Part of a small language model's weights: no biases in attention or MLP, 4166 steps.
Each number is 128 + 32 x the weight over its row's rms, rounded and kept within 0 to 255. Layers, rows and columns count from 0. The size above them is the row's rms in percent of the matrix's.

# layer 6 MLP down (transposed), 320x128, rms 0.189, rows 42-76, columns 64-127
size [103  97  99  96  98 101  96 102  98  97 104  93  94 104 100  98  92 106 100  90 100  99 102  92 104 102  97 101 101  99 102  99 103 104  92]
[[ 87  49 137 133 170 143 126 183 109 126 139 130 167  92 120 128 127 134 206 124 146 132  99 161 125 136 193 113 111  94  84 144 179 174 156 144 111 155 117 133 127 155 121  95 151 154 109 151 186 113 179  91 122 166 126 122 129 122 176 124  75  85 181 123]
 [168 170 155 126 157 152 110 139 115 161 145 165 132 151 116  68  94 129 125 188 162 130 108 111 150 135 179  97 117 142 128 171 112 134 112 145 185 148 170  55 125 105 138 133  83 158 151  73 131 123 169 121 139 181 162 137 156 177 108 121  77  87 122 105]
 [152  65 167  76 104 101 165 120 137  89 189 162 115 158  74 113 172 131 145 123 128  50 212 162 129 167 157 146 165 123 136 190 105 120 176  98  78 151 124 143 147  77  91 109 180 115 100 122 169  98 123 100 182  75 163  88  93 123 157  92 118 135 116  98]
 [140 115 132 143 214 100  94 178  99 121 105 126 159  92 104  85 206 123 102 106 161 103 104 167 160 118  80 112 124 109 147  98 152 150  95  89 100 123 172  90 114 100 115 144 117 135  87 183 125 166 109 147 104 112 149 152 127 136  61  83 150 118 104  85]
 [154 188 102 144  94 166 124 124  55 180 140  59 139 136 123 207 159 124 119 116 138 107 110 124 125  96 185 145  87 105 204  94  99 116 108 138 150  50 130 126 109 178 119 199 113 111 162 126 150  81  99 115  76 132 128  73  63 166 110 136  98 144  97 140]
 [ 97 158 114  83 176 114 116 165 144  75 101 119 184 108  80 123 139  87  51 110 135  94 126 186  86 103 101  83  83  87 105 140 164 116 128 123 128 136 175 136 149 131 145 142 119 207 145 179 129 125 127 154 141  78 124 180 136 102  63 162 124 143 166  81]
 [155 172  71 121 112 148 139  82 142 124 158 140 177  97 126  95  91  95 175  88 116 172 126  80 137  99  98 150 137 116  73 126  96 174 148 124 100 155 126 117 124 161 101 131 181  76 154  81 117 148 149 104 185 121 168 113 154 133  93 125 152 191 166  54]
 [ 75  74 127  99 156 109 119 112 125 128 131 108 148  82 202 152 126 106  84 135  81 166 112 174 128 161 163 104 155  94 143  65 135 154 139 129  98 148  90 139  96 139 143 137 131 101 155 136 133 174 110 165 135 120 179 184  98 136  69 112 125 128  98 184]
 [120 119 169 109 140 146 132 140 183 121 148 153 107  79  86 135 113 155 118  68 100 149 138 155  96 139 121  91 136  99 170 171  82 140 118 147 111 122 153 122 161 144 149 178 133 195 142 115 124 134 124 146 152 107 112 104 105 149 103 105  84 223 162 114]
 [101 141 146 156 145 119  99 135 157 129 156 169 100 150  52  85 159 158 111 152 122  79  84 122 153  98 104 141 192 186 126 125  94 175 126  91  91 150 128 106 112 127  61 184  88 170 122 124 103 171 110 125 148 168 147 171 139 132  92 116 115 106  52 134]
 [152 130  62 147 151  95 150 106 102 146  62 115  82 135 108 160 124 181 145  85 104  85 139 130 129 104 137 141 127  50 120 168 136  99 159 126 124 152 124 195 183  97 141 106 141 112 103  79 145 130 115 108 147 111 137 160 144 139 115 134 116 156 146 103]
 [123 111 139  83 134 108 140 131 188 174 131 122 152 130 157 102 100 168 121 137  77 129 119 124 134 200 124 125 131 129 137 103 123  72 149 196 112 151 144 107 128  71 116 135 117 180  85 149  95 120 153 120  99 135 128 155 156  62 154 150 153 179 104 122]
 [143 127 132 129 122 123 134 100 136 192 167 116  48 103 135  88 176  72 100 113 146  91 106 116 112 115  43 151 100 162 201 141 170 155 103 108 134  97  63 135 114 170 107 123 137 126 171 133 139 123 110 121 127 117 146 111 145  91 140 162  71  95 144 119]
 [ 97 138 125 111 101 156  93  90 158 149  67 166  95 189 116 152 191  91 119 120 126  81 171 105  82 118 158 174 122  80 127 155 126 143 195  84 140 119 186 118 131  49  73 116  81 117 132 138 151 137 161 159 109 163 116 112 152 138 124 145 101 108  90 124]
 [ 65  78 176 144  86 160 125 200 150 146 123 129 104 166 147 104 131 153  99 137 128 122  77  90 179 108 144 138  87  73 129 154  79 164 123  71 154 105 100 121 186 104 209 104  79 135  44 164 126 154 141 109 102 128  71 123 162 164 152 141 114 116  80 163]
 [167 125 157 121 142 117 134 128 109  76 147 128 128  82  84 185 102 126 101 127 104 108 130 116  63 131 138 166 124  88  83 141 140 175 165 154 119 126 160 180 161 178 198 145 130 110 105 112 143 143 156  86  99 194  15 159 165  89 142 132 134 136 147  91]
 [ 86 125 103 183 153 145 122 145 170 128 173 144 121 149 104 122  89 115  75 119 105 161 148 126  90 121  83  81 158 128  72  96 137  89 107 154  85 139 165  72 128 142  72 133 130 130  78 105 141 130 124 187 132 109 199  95 134  41 144 163 131  81 116 105]
 [130 143 102  87 178  87 143 205  85 152  95  95 141 117 177 154 133 145 110 195 216 103 137 169 160 172 138 158 107 122 120 143  98  80  67 109 155  95 126 159  91 101 147  68 123 123  75 147 163 113 142 133 112  91 164 124  64 113  91 151 128 119 137 113]
 [ 95 139 127 149 107 185 131 121 155 147 193  58 148 158 150 127  98 141 204 119 113 188 164  77  94 105 139 164 140 113 127 110 121 143 144  99 159 164 156 171 132  68 181 170 160  95 137 113 164 103  77 126 109 135 198 122  73 123  88 157 155  88 143 113]
 [195  81 127 128 168 146  90  89 128 140 120 160 168 129 125 120  63  81 115 200  57 119  60 111 109 127 131 138 120 147 181 167 164 136 118 121 128 164 163 132 117  89 115 132 169 194  95 145 156 170 140 137 162 154 132 132 177 177 158  64 108 140 107 136]
 [141 134 131 117 125 155 159 102  69  97 171  90 163 220 151 169 140 103  79  95 167 181  99 175 115 113 150 100  92  95 157 148 144 110 144 146 111 153 157 128 144 101 150 159 129 133 144 141 157 126  99 113  44 146 101  99  69 109 167  91 147 130 150 100]
 [182 175 134 150 132 122  68 195 128 145  90 168  81  98 151 119 163  69 140 122 102 142 113 112 169 180 150 143  74  90  68  88 147 110 157 157  82 157 178 132  84 142  82 136 128 164 156 153 128 127 108 115  84 140 162 139 176 144 117 146  86 127 152 152]
 [153  87 135 141 102 109 114 133 149 105  93 126 112 103 160 140 184  93 152 108  89 183 169 143 120 143  88 115 161 159 104  58  30  96 135 112 111 144 104  98 140 101 107  75 171 123 133 127 133  94 122  94 114 185 126 116 194 161 172  91 104 122 109 129]
 [147 147 154 148  87 189  96 149  69 149 114 123 146 103 118 143 137  99  77 135 195 125 145 130 120 114 145 146  60 155  96 165 130 144 111 149  85 132 153  80 195  64 134  88 101 142 162  88  84 153 104 118 133 127 182 102 132 105 164 124 123 147 200 148]
 [104 133 105 155 143 181 172 124 117 114 133  71 138  57 173 175 115 136 136 190 146 142 109 150 126 130 128  82 126 171 115  96 115 150 155 178  86 146 142 156 153 135 119 167 145  69 106 136  69  62 160 134 115 114 173 133  71  68 154 109 118 145 150 204]
 [129 117 138 130 128 209  66 110 118 137 114 109 104 123 141 159 113 165 127 168  82  60 139 126 117 144  72 177 160 122 143  85 100 118 102  78 177 194 172 107 123 147 102 129 150 103 124 160  90 197 126 171 110 135 146 117  53  78 131 130 187 156 154  64]
 [ 73 113 121 111 133 164 177 130 118 119  84 118 107 151 192 114 157 113 133  80 148 111 142 108 160 163 116 173  94 142 113 131 133 105 132  89 124 194  65 125 143 134 148 119 127 103 111  57 144 155  97 126 127 116 133 139 157 111 124 144 153 111  92 212]
 [121 187 139 130  91 171  98 177 123  71 102 174 150 128 138 105 110 159  86  83 149 103 139 155 120 215 125  66 128 128 108 115 115 152 109  91 129 101 111  96  72 118 155  94 116 162 155 161 183 211  91 121  91 146 115 164 143 142 129 134 127 147 138 124]
 [115  67 122  77  71 151 166  81 140 116 127 189 113 152 177 134 133 172 122 109  94 101 153 119  57  95 157 138 124 138 144 159 135 157 131 107 152 214 124 181  78 107 120 107 121  49 125  69 107  86 128 119 112 122 180 133 154 150 168  87  97  98 122 150]
 [136  96 111 190 173 101 127 155  61  69 108  96 188 127  60 180 154 133  77 172 169 104 128 169 133 127 159  97 101 138 140 118  86 111  98 130 115 139 130 152 168 118 186 158 110 126  93 198  84 172 101  96 108 142 143 131 176 122 119 137 157 155 109 135]
 [143 141 184 190 126 119 116 109 183 124 140 113 166  72 175 118 115 149 142 122  83 213  86 107 122 115 110 100 131 108 141 124 155 145 133 120  83 129 129  83 108 118 138 140 115 114 136 166 110 210 106  76 184 143 132 109  96 105 162 108 118 147 131 147]
 [ 95 117 151 140 115 143 133  96 103 117 169 129 148 137 135 101 133 123  82 141 147 123 137 134 125 125 141 138 119  92 101 153  21 132  78  91 159 165 165 127 154 103  55 148 162 131 133 181 105 131 156 143  88 148 111 163  79 155 135 178 116 178 108 134]
 [161 123 156 119 118 155 148  74  75  81  77 181 141  88 117 120 179  98  87 231 114 126  99 110 140 122 102 133 138 100 146  83 165 194 110 129  82 114 122 157 168 144 132 143  88 106 131 137  80 136 122 155 127 158 186 121 112 198 134  97  97 163 114 103]
 [120 116  57 135 104 100 174 144 124 144 120 108 144 143 133 109 139 135 152 116  82 138 122 144 152  82 112 104 178 160 159 151 110 184  90  72 160 150 122 129 173 160 113 106 166  93 144 170 133 161 131 117 137 105 190 199 160 110 115 119  79 126  91 176]
 [131  87  74  88 142 188  75  52 122  91 137 130 153  66 154 155 173 154 138 103  64  96 155 178 160  65 137 163 153 120 146 123 117 177 112 161 122 107  72 141 116 117 120 167 110 160 147 141  85 102 108  88 113 135 129 146 138 137 139  98 169 137 114 166]]
# layer 6 MLP gate, 320x128, rms 0.166, rows 43-77, columns 64-127
size [ 99  94 106  97 105 100 102  97  98 101  97  99 100  98  94  87 103 110  92  98 101  99  91 101  92  96 102  99 102  98  99  97 100  94  95]
[[142  75 124 155 106 200 105 132 144 180 125 167  99 167 104  92 116 163  99 147 156 185 149 131 112 128 116 151  88 115 181 170 138 139 102  87 116 112 163 110 150 136 111 164 149 151  89  98 131 170 159 153 160  99  83 153 100 213 134 149  87 108 140 138]
 [108 137  72 171 147 153 141  76  66 174 129 121 103 124  82 125 146 144 136  60 103 145 156 122  98 152  77 152 206 116 137  77 116 106 180 136  83 143 151 153  82 120 140  80 105 147 155 145 171 140 158 105  89 123 130 139 135 134  97 168 122 161 130 163]
 [149 124  82 107  76 111 170 188 155 135 143 135  75  92 133  73 141 120 104 177 104  71 189  94 123 153 168 161 149 115 135 133 135 118 159 124 162 140 131 196  89 166 137 172 149  85  98 154  98 132 111 127 140  94  79  92 120 118 162 196  84 110 163 156]
 [127  83  84 122 111  89  33 118 156  82 166  89  78 135  53  97 139 115 144 129  99 176  90 103 130  86 149 140 115 182 148 179 122 142  80 127 131 145 102 123 114 100 138 160 115 136 135  90 136 130 105 193  89 132 144  69 144 108 146 121 144 184  76 194]
 [129 146 146 133 185 120 132  77 143 109 117 121 144 112 170 195  77  59  97 129 138 116 144 114  89 123 108 148 112 109 185 123  87 121 109  51  98  88 136 130  90 117 129 104 146 122 103 100 188 160 153 122 119 107 114 154 195 135 133 180 118 130 105 227]
 [ 94 104 136  52 159 189 130 108 112 136 189  97 109  86 175  95 134 130 163 135 140 118 127 121  93  75 112 174 124 170  86  81 100 154 103 115  98 153 170 194 142 201 170 167 137 105 117 125 129 132 132 131 178 124 130 103 131 145 119 140 185 162 145 136]
 [130  85 138 126 146  87 108 122  61 131 186 121 149 143 150 194 111 173  88  78  92 145  98 126  89 139 134 102 127  79  98  98 116 148 151  48 118 113 146 135 140  59  88 132 122 106 150 165 134 152 161 131 162 146 151 181  97  99 152  95  80  99 127 129]
 [128 142 117 116 147 180  53  79 165 136  87 146 129 110 137 187 102 173 162 133 144 134 121 125 114 136 146 153 103  80 155 123  87 154  91 132  93  90  73 104 129 147 147 161 121 153 143 141  80 157 119 122 115 159 150 100 139 159 157 125 147 171 138  75]
 [ 69 145  83  87 182 156  86 110 104 102 192 155 120  73 105 101 153  84 105 123 123 126 120 157 142 170 161 122  41 135 134 189 116 143 136  97 166 167 145  90  81  76 108  96 164 121 155 140  80 135 111 189  99  94  90 164 145 137 105 155  71 138  97 148]
 [163 175 139  92 120 101 100 121 166  88 131 147 138 123  93  73  78 125 140 206 134 158 140 236 112 211 132 127 136 141 108 148 132 117  85 176 179 151 151 163 135 133 188 139 143  77 138 108  72  66  73 145 163 155 113 118 111 113  45 115 129 111 119  94]
 [105  73  82 159 104 124 142 175 101 118 193 133 141  79 172 110 104 137 102  70  80  79  70 114 134 131 114 170 109  94 144 188 123 124 117 188 153 118 106 151 123  89 143 134 162 119 171  85 173 177 158  95 152 142  64 118 124 115 148  41 118 165  88 117]
 [158 111 107 142 145 121 150 149 123 154  94  56  52 124 147  61 129 123 174 124 135 120 120 155 121 165  79 105 111 146 155 158  71  99 110 153 147 145 167 142 139 130 159 121 113 149  93 101  71 104 144 154 139 138  53 118 154  69 117 148 196 134 124 106]
 [123 126 136 103 139  68  77 124 136 114 170 111 115 129 155  88  94 213 131 113 162 123 117 138 103 153 155 167 126 135 173 103  65 149  59 105  78 152 121 131 160 105 143 114 114 120 130 148 145 193 125 118 128 110  98 169 128 145 176 127 118 180 126  94]
 [128 126  89  85 142 132 193 111 160  96 197 126 114 170 135 137 174 101 143 189 167 114  80 133  78  86 137 122 104 178 128  97 158  98 154 103 227 124 113 157 133 124 120 141 121 208 112 144 159 117  87  35 145 163 102 116 156 163 131 150 124 130 112 100]
 [106  96  73 115 114 114  94 153 111 210 108 141 104 103 130  95  91  78 118 164 134 169 105 128  85 193 103 162  91 108  60 157 148 177  93 161 131  91 116 173 137  81 164 128  77 106 129 122 124 104  95  97 126 123 122  77 119 112 181  77 120 157 132 126]
 [ 95 142  69 152  92 136 127 110 143 197 181 117 132 174 137 127 181 105 135 151 177 168  67 149  97 105 176 139 151 183  83 168 102 163 135 149  99 137 133 167 105 147 112 106 117 128 115 140 106 111 112  73 147  97 142 119 161 147 142 138  95 150  73 144]
 [122 110 111  97 183 112 129 173  99 133 152 104 136 124 117  94 149 159 135 181 141 115 132 127  93 166  89 131  94 100 171 160 133 125  78 169 122  83 161 141 138  96 178 175  85 133 184 122 129 182 170 128  94 109  84  94  93 109  90 160  94 119 151  61]
 [103  88 154 145 158  76 117 144 133 178 115 124 171 110 119 146 106 129  97 137 157 155 117 149 116  98 104 179 111 115  93 155 158 176 138 200  92 160 127  82  92  81 147 100 110 100 157 115 156 130 163  98 106 153  96 135 120 194 136 161 116 157 123 174]
 [206  83 178 128 126  65 161  93 151 155 158 132  71  99 147 111 116 135 144  94 160 128  96 136 124 168  94 162 147 187  78 105 214 135 102 139 102 136 147 137 102  83 109  93 225 132 175 136 143 123 131 117 127 108 134 163 134  95 152 110 124 174 152 147]
 [ 85 102 121 129 123 128  70 150 157  85  85 133  71  91 100 133 158  97 112 122 205 147 135 135 131 176 126 118  90 156 122 184 117  76 151 137 171 146 152 160 137  73  99  72  61 153 146  77 107 103 109 133 138 140 141  85 170 146 110 153  86 155 125  80]
 [105 147 111 152 142 120 100 137  74  72 179  74 144 108 184 112 149 153  89 161 102 101 178 114 132 174 137 159 169 131 130 164 167 124 110 167 125 140 104 109 170 135 133 196 128  93 135 176 127 214 117 107 134  97 117 111 114 124 130 121 103 181 119 151]
 [119 158 138  59 116 131  55  89 118 112 150 115 142  78 123 185 134 110 127  72 152  71 124  93 154 166 108 112 192 137 127  92 120 150 128 120 142  56 153 162 115 173 123 116 120 107  80 123 138 182 185 122 101 132 134 133 152 146 133 119 136 132  88 144]
 [112 117 150 136 100 109 198 121 120 164  93  89 153 128 133  73 109 162  82 144 106 154 169 145 140 160 108 162  78 184 131 117  91 149 154  88 139  82  99 125  96 139 116 127 118 155 139 167  96 103  79 192 162 123 179 156 179 100 114 137 109 189  55  74]
 [ 73 179 122 160 117 157 100  75 154  86 103 109 108 146 162 135 201 125 150 138  75 134 125  74  62 156  94 194 106 164 154 129 109 128  96  83 143  95 155 102 132  86  63 149 156 127 109 112 129 162 133 128 122 183 147 128 152 149  92 112  73 106 121 166]
 [109  96 135 144 143 137 132 140 115 107 245 103 135 190 145 125  84 105 109 111  94 147 193 137 201 108  55 133 149 112 131 144 132 175 130  74 148 114 131  79 160  96 112 134 127 136 103  96 134 181 116 169 187 137 108  90 106 145 152 166 115 121 151  96]
 [ 87 158 153 101 160  83 105 175 138  91 145 143 121 152  81 136 137 141 148 100 132  98 118 141  95  85  97 143 118 111 143 111 165 166 128 154 100 117 175 112 170 121 124  59 112  81  96 142 145 128  89  89 133  69 134 110 176 142  95 185 138 125 107  37]
 [143 105  95 160 128 100 153 109 147 131 145 142 138 186  96 134 156  86  87  92 184  83 162 126 112  84 126 219 131 144 155 118 164 116 176  97 103 102 200 139  99  96 152 150 159 146 135 181 129 125 185 164  92 139  91 109  85 140 106 127 141 103 142 199]
 [117 155 160 164 145  96  56 114 153 128  69  94 158 117 154 126 166 132 170 112 158  88 105 169  80 137 146 110  76 102  44 159 140 152 121 153 110  65 150 113 111 183 162 138  91 117 115 160 124 179 113 142 114 113 153 113  64  99 152 122 176 146 148 106]
 [145 147 150 156 120 146 105 137 116 130 148 111 109 185 121 103 149 175 114 131  76 143 103  97 126  91 176  53 116 183 125 132  98 164 130 245 134 150 161 100 118  85 182 152 158  84 116 153 115 115 124 107 129 139  78 173 188 125 153 133  59 112 207 165]
 [114 177 193 143  60 158 111 183 139 105 154 165 111 118 129 126 126 181  91  86 119 179 141 138 192 176 151 121 143  96 116 209 137 103 155 129 110 125 191  90  56 131 150 125 105 137 143 173 114  76 124 102  78 108 146 190  92 112 140 129 161 137 138 141]
 [114 175 126 146  72 120 102 105 121 135 119 118 123 109 142 116 143 155 118  68 151 113 106 129 118 177 149 157 115  85 129  89  94  99 107 164  86 146 150 140  69 132 133 150  90 101 164 189 118 112  86 140 118 112 129 129 169 161 106 153  62 156 117 221]
 [167 101 108 172  93 176 131  93 124 127  99 143 115  66  58 150 155 129 175 152 163 117 127 146 219 167  94  70 145 147 127 208 129  93 118  50  83 156 120  98 107  98 193 150 127  95 122 122 161 171  90 164 140 128 134 106 109 143 108 102 139 117 171 146]
 [ 70 198 150 140 210  97 166 100 136 127  76 117 174 117  74 126  83 154 130 114  61 126 105  98  94  78  98 160 161 121 155 195  54 108 112 108 117 105  78 105 173 146 124 130 102 118 145  75 161 164 173 153  91  87 119 137 163 150 148 105 121  75 109 150]
 [199 155 172  77 144 153 163 130  97 114 140 148 132  79 151 130 188 122 160 161  67 189  83 167 165 147 173 163  78 182 108 184 141 154 109  77 175 131 107 111 140 119 117 109 137 131 155 123 176 147 107 116 120 163 126 166 153 108 169 145 174 184 139  47]
 [105 104 146 224 136 136  77 147 132 134 143  62  91 111 104 191 178 143 197 140 160 133  81 122 131 142 144 152 117 116 155 115 152 111 127 145 134 133 178 151 110 133 173 143 119 135  90 110 162 147 140  97  81 123 152 140  80 127 167 143 160 112  27  96]]
# layer 6 MLP up, 320x128, rms 0.17, rows 43-77, columns 64-127
size [ 95  99 104 100 101  96  95 100  98  98  92  99 102  94 103  93 105 102  93 104  98  96  96 102  96  99 102  94 101  97  98 100 103  94 100]
[[109 145 159 160  92  88  52 147  76 114 173  75 182  90 125 100 128 158 102  84 163 139 144 129  97 109 133  98 170 118 143 170 146 131 131 148 141 121 166 111  80 110 110 133 163 131 120  97 118 138 101  94 137 105  96 162 145 100 114 146 126 205 155 134]
 [150 134 152 165 144 111 142 178 101 118 129 154  80 181 106 181 197 130 166 138 146 147 145 116 142 159 151 122 158 120 144 117 118 196 110 117  98 149 112 161  99 144 102 111  73 200 154  95 126 154 188  99 104 155 144 106 141 106  92 136 157 154  69 136]
 [ 88 141 208 104 130  58  96  85  81 125  83  89 157  89 159 137 140  97 120  92  91  90 151 117 190 114 125 129 110 156 118 166  93 125 173  87 155 186 172 174 154  83 128 135 126 101 175 135  68 107 144 122 138  77 172 107 108 111 175 150 109 155 153 105]
 [180 101 138  88 134 158  82 232 130  95 194 150 134  60 123 102 148 105 132 118 136 116  58 131 153 110 123  91 121 188 127 114 153 141 123 134  65 121 143  94 124  62 132  91 120 180  71 137  66 152 126 157 131 114 125 138 123 112 130 134 128 199 192 176]
 [153 151 121  75 151 142  84 124 132  95 106 140 151 146 151 188  95 109 119 153 132 130 136 133  77 114 173  96 111  88 144 151  71  98 184  87 111 167 170 154 149  76 146 138 158 168 125 124  97 177 117 187 157 137 146 128 183 124  80 194 159 127  84  97]
 [ 99 101 115  96  78 159 155  97 213 131  99 126 159 152  90 111 143 165 118 105 143 150 174 124 163 143 106 107 139 129 160 109 102 101  95 179 161 137 172 140  82  92  99 129 173 159 152 155 181 125 144 143  93 114 155 130 103 154 149 119  83 162  98 142]
 [107  66  59 121 122 124 140 178 130 146 163 166 132 171 147 126 131 170 130 113  98 163  94  83  79 135 124 127 175 137 131 141 142  66  81 117 137 125  72  69 141 121 119 197 131  63 159 193  69 111 123 154 137 129 117 108 174 139 136  96 149  81  96  74]
 [145  94 155 106 106 106 129  91 154 141 174 148 131 108 117  90  41  99 117 181 165  92 126 122 105 173  92 100 121  87 100 129 131  69  70 140 119 168 110  76 135 149  63  75 128 108 138 146 152 146 127 113 103  75 139 193 137 116 151 146 161 151  99 107]
 [131 200 127 103  83 105 124 176 135 106 147 135 138 125 148 132 191 131 115 132 162 115 115 103 112 129 160 113  66  97 103 158 112  97 146  77  97 118 105 137 207 134 146 117 114 104 124 113 124 103  88 113  86  75 150 152 109  98 127 135 118 102 164 152]
 [158  97  94 124 124 109 160 112  22  95 124 133 149 160  94 147  73 156 121 127 156 128 109 142 108 212 128 116  99  90 143 127 155 138 139  90  64 125 119 123 149  63 145 124 116 154  86  88 159 136  86 172 197 173 135 144  84 144 124 128 141 151 103 143]
 [158 139 104 114 152 109 127  94  98 122 136 171 151 124 129 155 160 157 167  96  48 112  88 105 115 130 142 135 101 110 134 104 152 150 126  69 144  90  72 157 112 167 155 169  74 157 149 147 102 175 135 115 174 130 154 161 124 145 135  84 146 193 146 144]
 [ 92 131 107 101  98 174 140 126 105 127 143  89 142 130 158 108  63  99 164 158 132 162  95 182 210 154 117  98 161 102 149  98 105 113 113 107 122  95 100 139 181 135  99 135 117  53 117 127 168 138 142 142 169  48  98 150 151 164 105 108 181 112 130 133]
 [118 144 145 112 114 176 124 178 132 123 151 120 131 162  98 110 131 162 117 138 131 136  84 131 118 111 121 172  53 110 135 118  79 143 203 143 154 143 148 185  40 138 144 102 184 130 140 121 136 111 110 108 122 146 193  62  85 108  90  66 102 138 141 104]
 [ 64 164 155 108 141 105 165 126 101 121 182 104  76 132 127 121 121 141 156 122 149 144 106 146 159 131 115 142 103 111 192 128  76 138  90  82 145 112 145 151 204 119 172 164  96 174 148  92 164 120 136 137 107  83  77 122 132 172 113 136 136 185 128 167]
 [101  72 175 140 115 163 167 162 131 121 166 153 162 143 133  89  78 119  90 126 111 119 163 120  86 137 137 103 114 103 113 106  70  65 202 169 127 186  80  66 140 192 127 134 136 140 195  99  99 155 102 124 137 105 159 174 128 118  81 161  77  89 160 103]
 [118 117 150 168  77 164  98 193 145 119 167  90 116  88 152 133 126 110 123 134 149 141 180 138  67  74 106 127 111 180 141 150 124 156 110 135 133 168  99  92 107  98 100 169 170  77  63 124 124 160 104 134 191 169 115 152 197 177 135 171 118  79 126  91]
 [147 212 169 108 134 126  86  94 141 187  75 164  98 112 143 110 137  79 126 161 149 120  93  70 128 139 137 137 128 167  95 161 143 182 215 110 135 102 138 176  86 157 117 112 163 119 128  85 120 114  94 159 123 145  79 132 157 129 102 172 130 138 113  94]
 [ 86 159  81 101 105 112 128 122 139 145 151 162 111 108 120 144 131 132 192  78 138 178 200 162 172 127 148 188 131 104 116 158 176 102 136 101 142 184  96 184 142 108 152 126 152 146  90  88 114  86  47  83 129 106  90 104 120 104 149 112 133 119 117 142]
 [149  96  93 130 148 152 139 166 102 131 155 111 125  74 115 116 121 108 109 112 121 174 169 132 130 142 154  80 106 180 134  70  87 120 112 153 173  60 174 137  82  82  57 106 164 149 127 131 161 129 119 127 115 119 124 148 111 136  59  82 181  91 149  82]
 [164  81 199 177 103 128 174 127  73 204 151 126 119  74 124 101  99 141 123 139 157 187  99 107 126 117 172 138 168 125 107 122 136 167 107 165 138 125 132  72  91 190 173 120 161 115 139 129  94  86  46 107  96 180 144 151 116 103 141 136 119 114 136  81]
 [125 103  96 138 145  96 137 106  74 116 156  52 130 219 138 121  72 126 158 103 150 108 133 128 124  90  97 116 122 159 159 139 136 223 115  73 197  96 112 199 159 101 117 155 159  77 199 122 110 100 125  45 124 159 153 127  94 107  94 178 126 125  87 122]
 [117 165 138 103 149 172 113 104 101 107 151 129 136 147 159 130 162 169 136 193 194  67 124 146 154 153 115 102 147  96 131 114  87 175 180 173 175 122 115 159 126 128 137 194 117 171 151  73 168  89 134  79 107 153 133 127 112 184 163 145 105 170 135  59]
 [113  69 112 137  92  99 118 134 140 123  77 124  82 154 162 143 147  97 214 139 118 123 142 147 129 120  81 145 158 158 160  98  92 133 123 149 121  82 112 101  98 127 131 145  96  94 109 120 110 198 105 170 164  81 145 180 105 136  81 136 129 131  52 170]
 [ 87 122 135  88  96 113 108 131 122 117 125 140 102 129 138 168 115 124 189 144 140 137 140  86 149 122 100 111 152 145  65 158 128 140 113  98  50 152 109  84 115  70  62 165 108 172 164 124 167 132 139 177 153 143  67 155 160 179  68 103 154 140 149 151]
 [176 134 115  90 123 178 123 164 108 106 154 117 134 123 219 100 120 108 142  84 125 170 114  71 160 190 113 127 111 102 104  66 175 109 126  76  57  75 145 156 170 154 137  88 107  97 134 171 119 143 124 124  82 111 126 115 193 167 197 150 139 162 158  99]
 [169 131 154 182 126  62 102 126 135 140 109 107 129 136 102 117 164 128 103 137 122 126 154 184 122 133 111 126 121 120 223 123 113 136 128 134 137  89 144 134 141 147 121  80 157  83  75 107 105 146 202  98 156  62 121 103  72  99  86  71 111  89 142 151]
 [110 155 141 126 109  95 163 155 140 156 177 158 129 135  66 110 139 161 112  79 138 163 207 158  96  95 108 169 116 119 204 137 142 108 147  96 117 107 118 152 158 128 167 142 115 126 166 220 126 118 146  94 112  93 148 102 150 139 105  94 153  99 175  65]
 [147 168  94 182 110 100 114 158 114 117  91 140 119 120 114 148 149 140 111 171 140 130 160 100  80 144 211 108 135 111  86  72 137 138 146  93 136 178 149 186 132 108 151 177  92 144 156  84 147 140 127 106 104  84 165 161 137 155 149 119 185 121  74  93]
 [170 132 146  95 126 129 127 117 150 173 126 172 153 158 121 113 155  93 201  99 128 185 133 103  82 114 109 124  96 117  72  97 114 122 106 131 112 105 122 206 122 119 131 132 185 155 130 146 190 158 107 176  99  96 136 161 167 125 167 151 200 108 147 113]
 [190 135 108  84 169 142  79 143  62 121 128 152 189 129 131 102 126 166 132 158 156  57 144 160  87  80 157 114 102 109 158 135 164 150 145 110  65 137  70 126 125 137 148 135 183 135 144  63  93 139 103 137 126 142 134  97 188 116 154 152 126 119 141 156]
 [ 99 103 112 194 104 148 105 155 131 143 137 114 114 128 151 109 142 132 107 103 152 120 109 112 182 129 159  85 116 157 125 160  58 108 102 138 131 149 127 161 119 104 144  50 143 100 159 124 178 188 175 122  64 148 159 111  88 151 175 148 112 200 134 145]
 [130 145 126 137  97 175  70 113 124 197 129  95 165  97 118 125 182 151  89  63  70 109 116 220  91  84 167 128 106 122 104 134  93  74 142 115 142 149  83 152 120 131 198 147  98 117 164 126  91 173 159 107 122 154  84  84 133  64 127 105 140 156 141 123]
 [166 142  91  85  99 146  37 117 195 138 161  86 115 128 137 178  92  92 132 107 125  93 120 137 129 127 144 102  92  81 125 124 217 163  35 117 143 133 157 101 116 108 127 187 103 135 130 131 129 115 115 142 167 110 147 135 103 108 137 184 164 105  87 112]
 [153 106 115 151 112  95 138 211 128 109 160 161  96 146 111 125  86 148 116 185 142 155 142  97 163 168 102 145 152 110 122 178 147  68 173 132 161  94 167 145 165 133  72 101 113 101 122  77 119 159 142 113 123  72 150 178 123 134 163 124 135 112 171 163]
 [150  98 144  84 141 156 162 106 133 111 165  73  95 132 125 132  55 125 136 108 187 129 110 177 133 102  90 148 133 225 119 176 100 147  98 104 132 133  79 130 114 146 126 125  91 115  99 110 168  91  84 111 174  98 136 158 143 143 137 158 129  87 136  98]]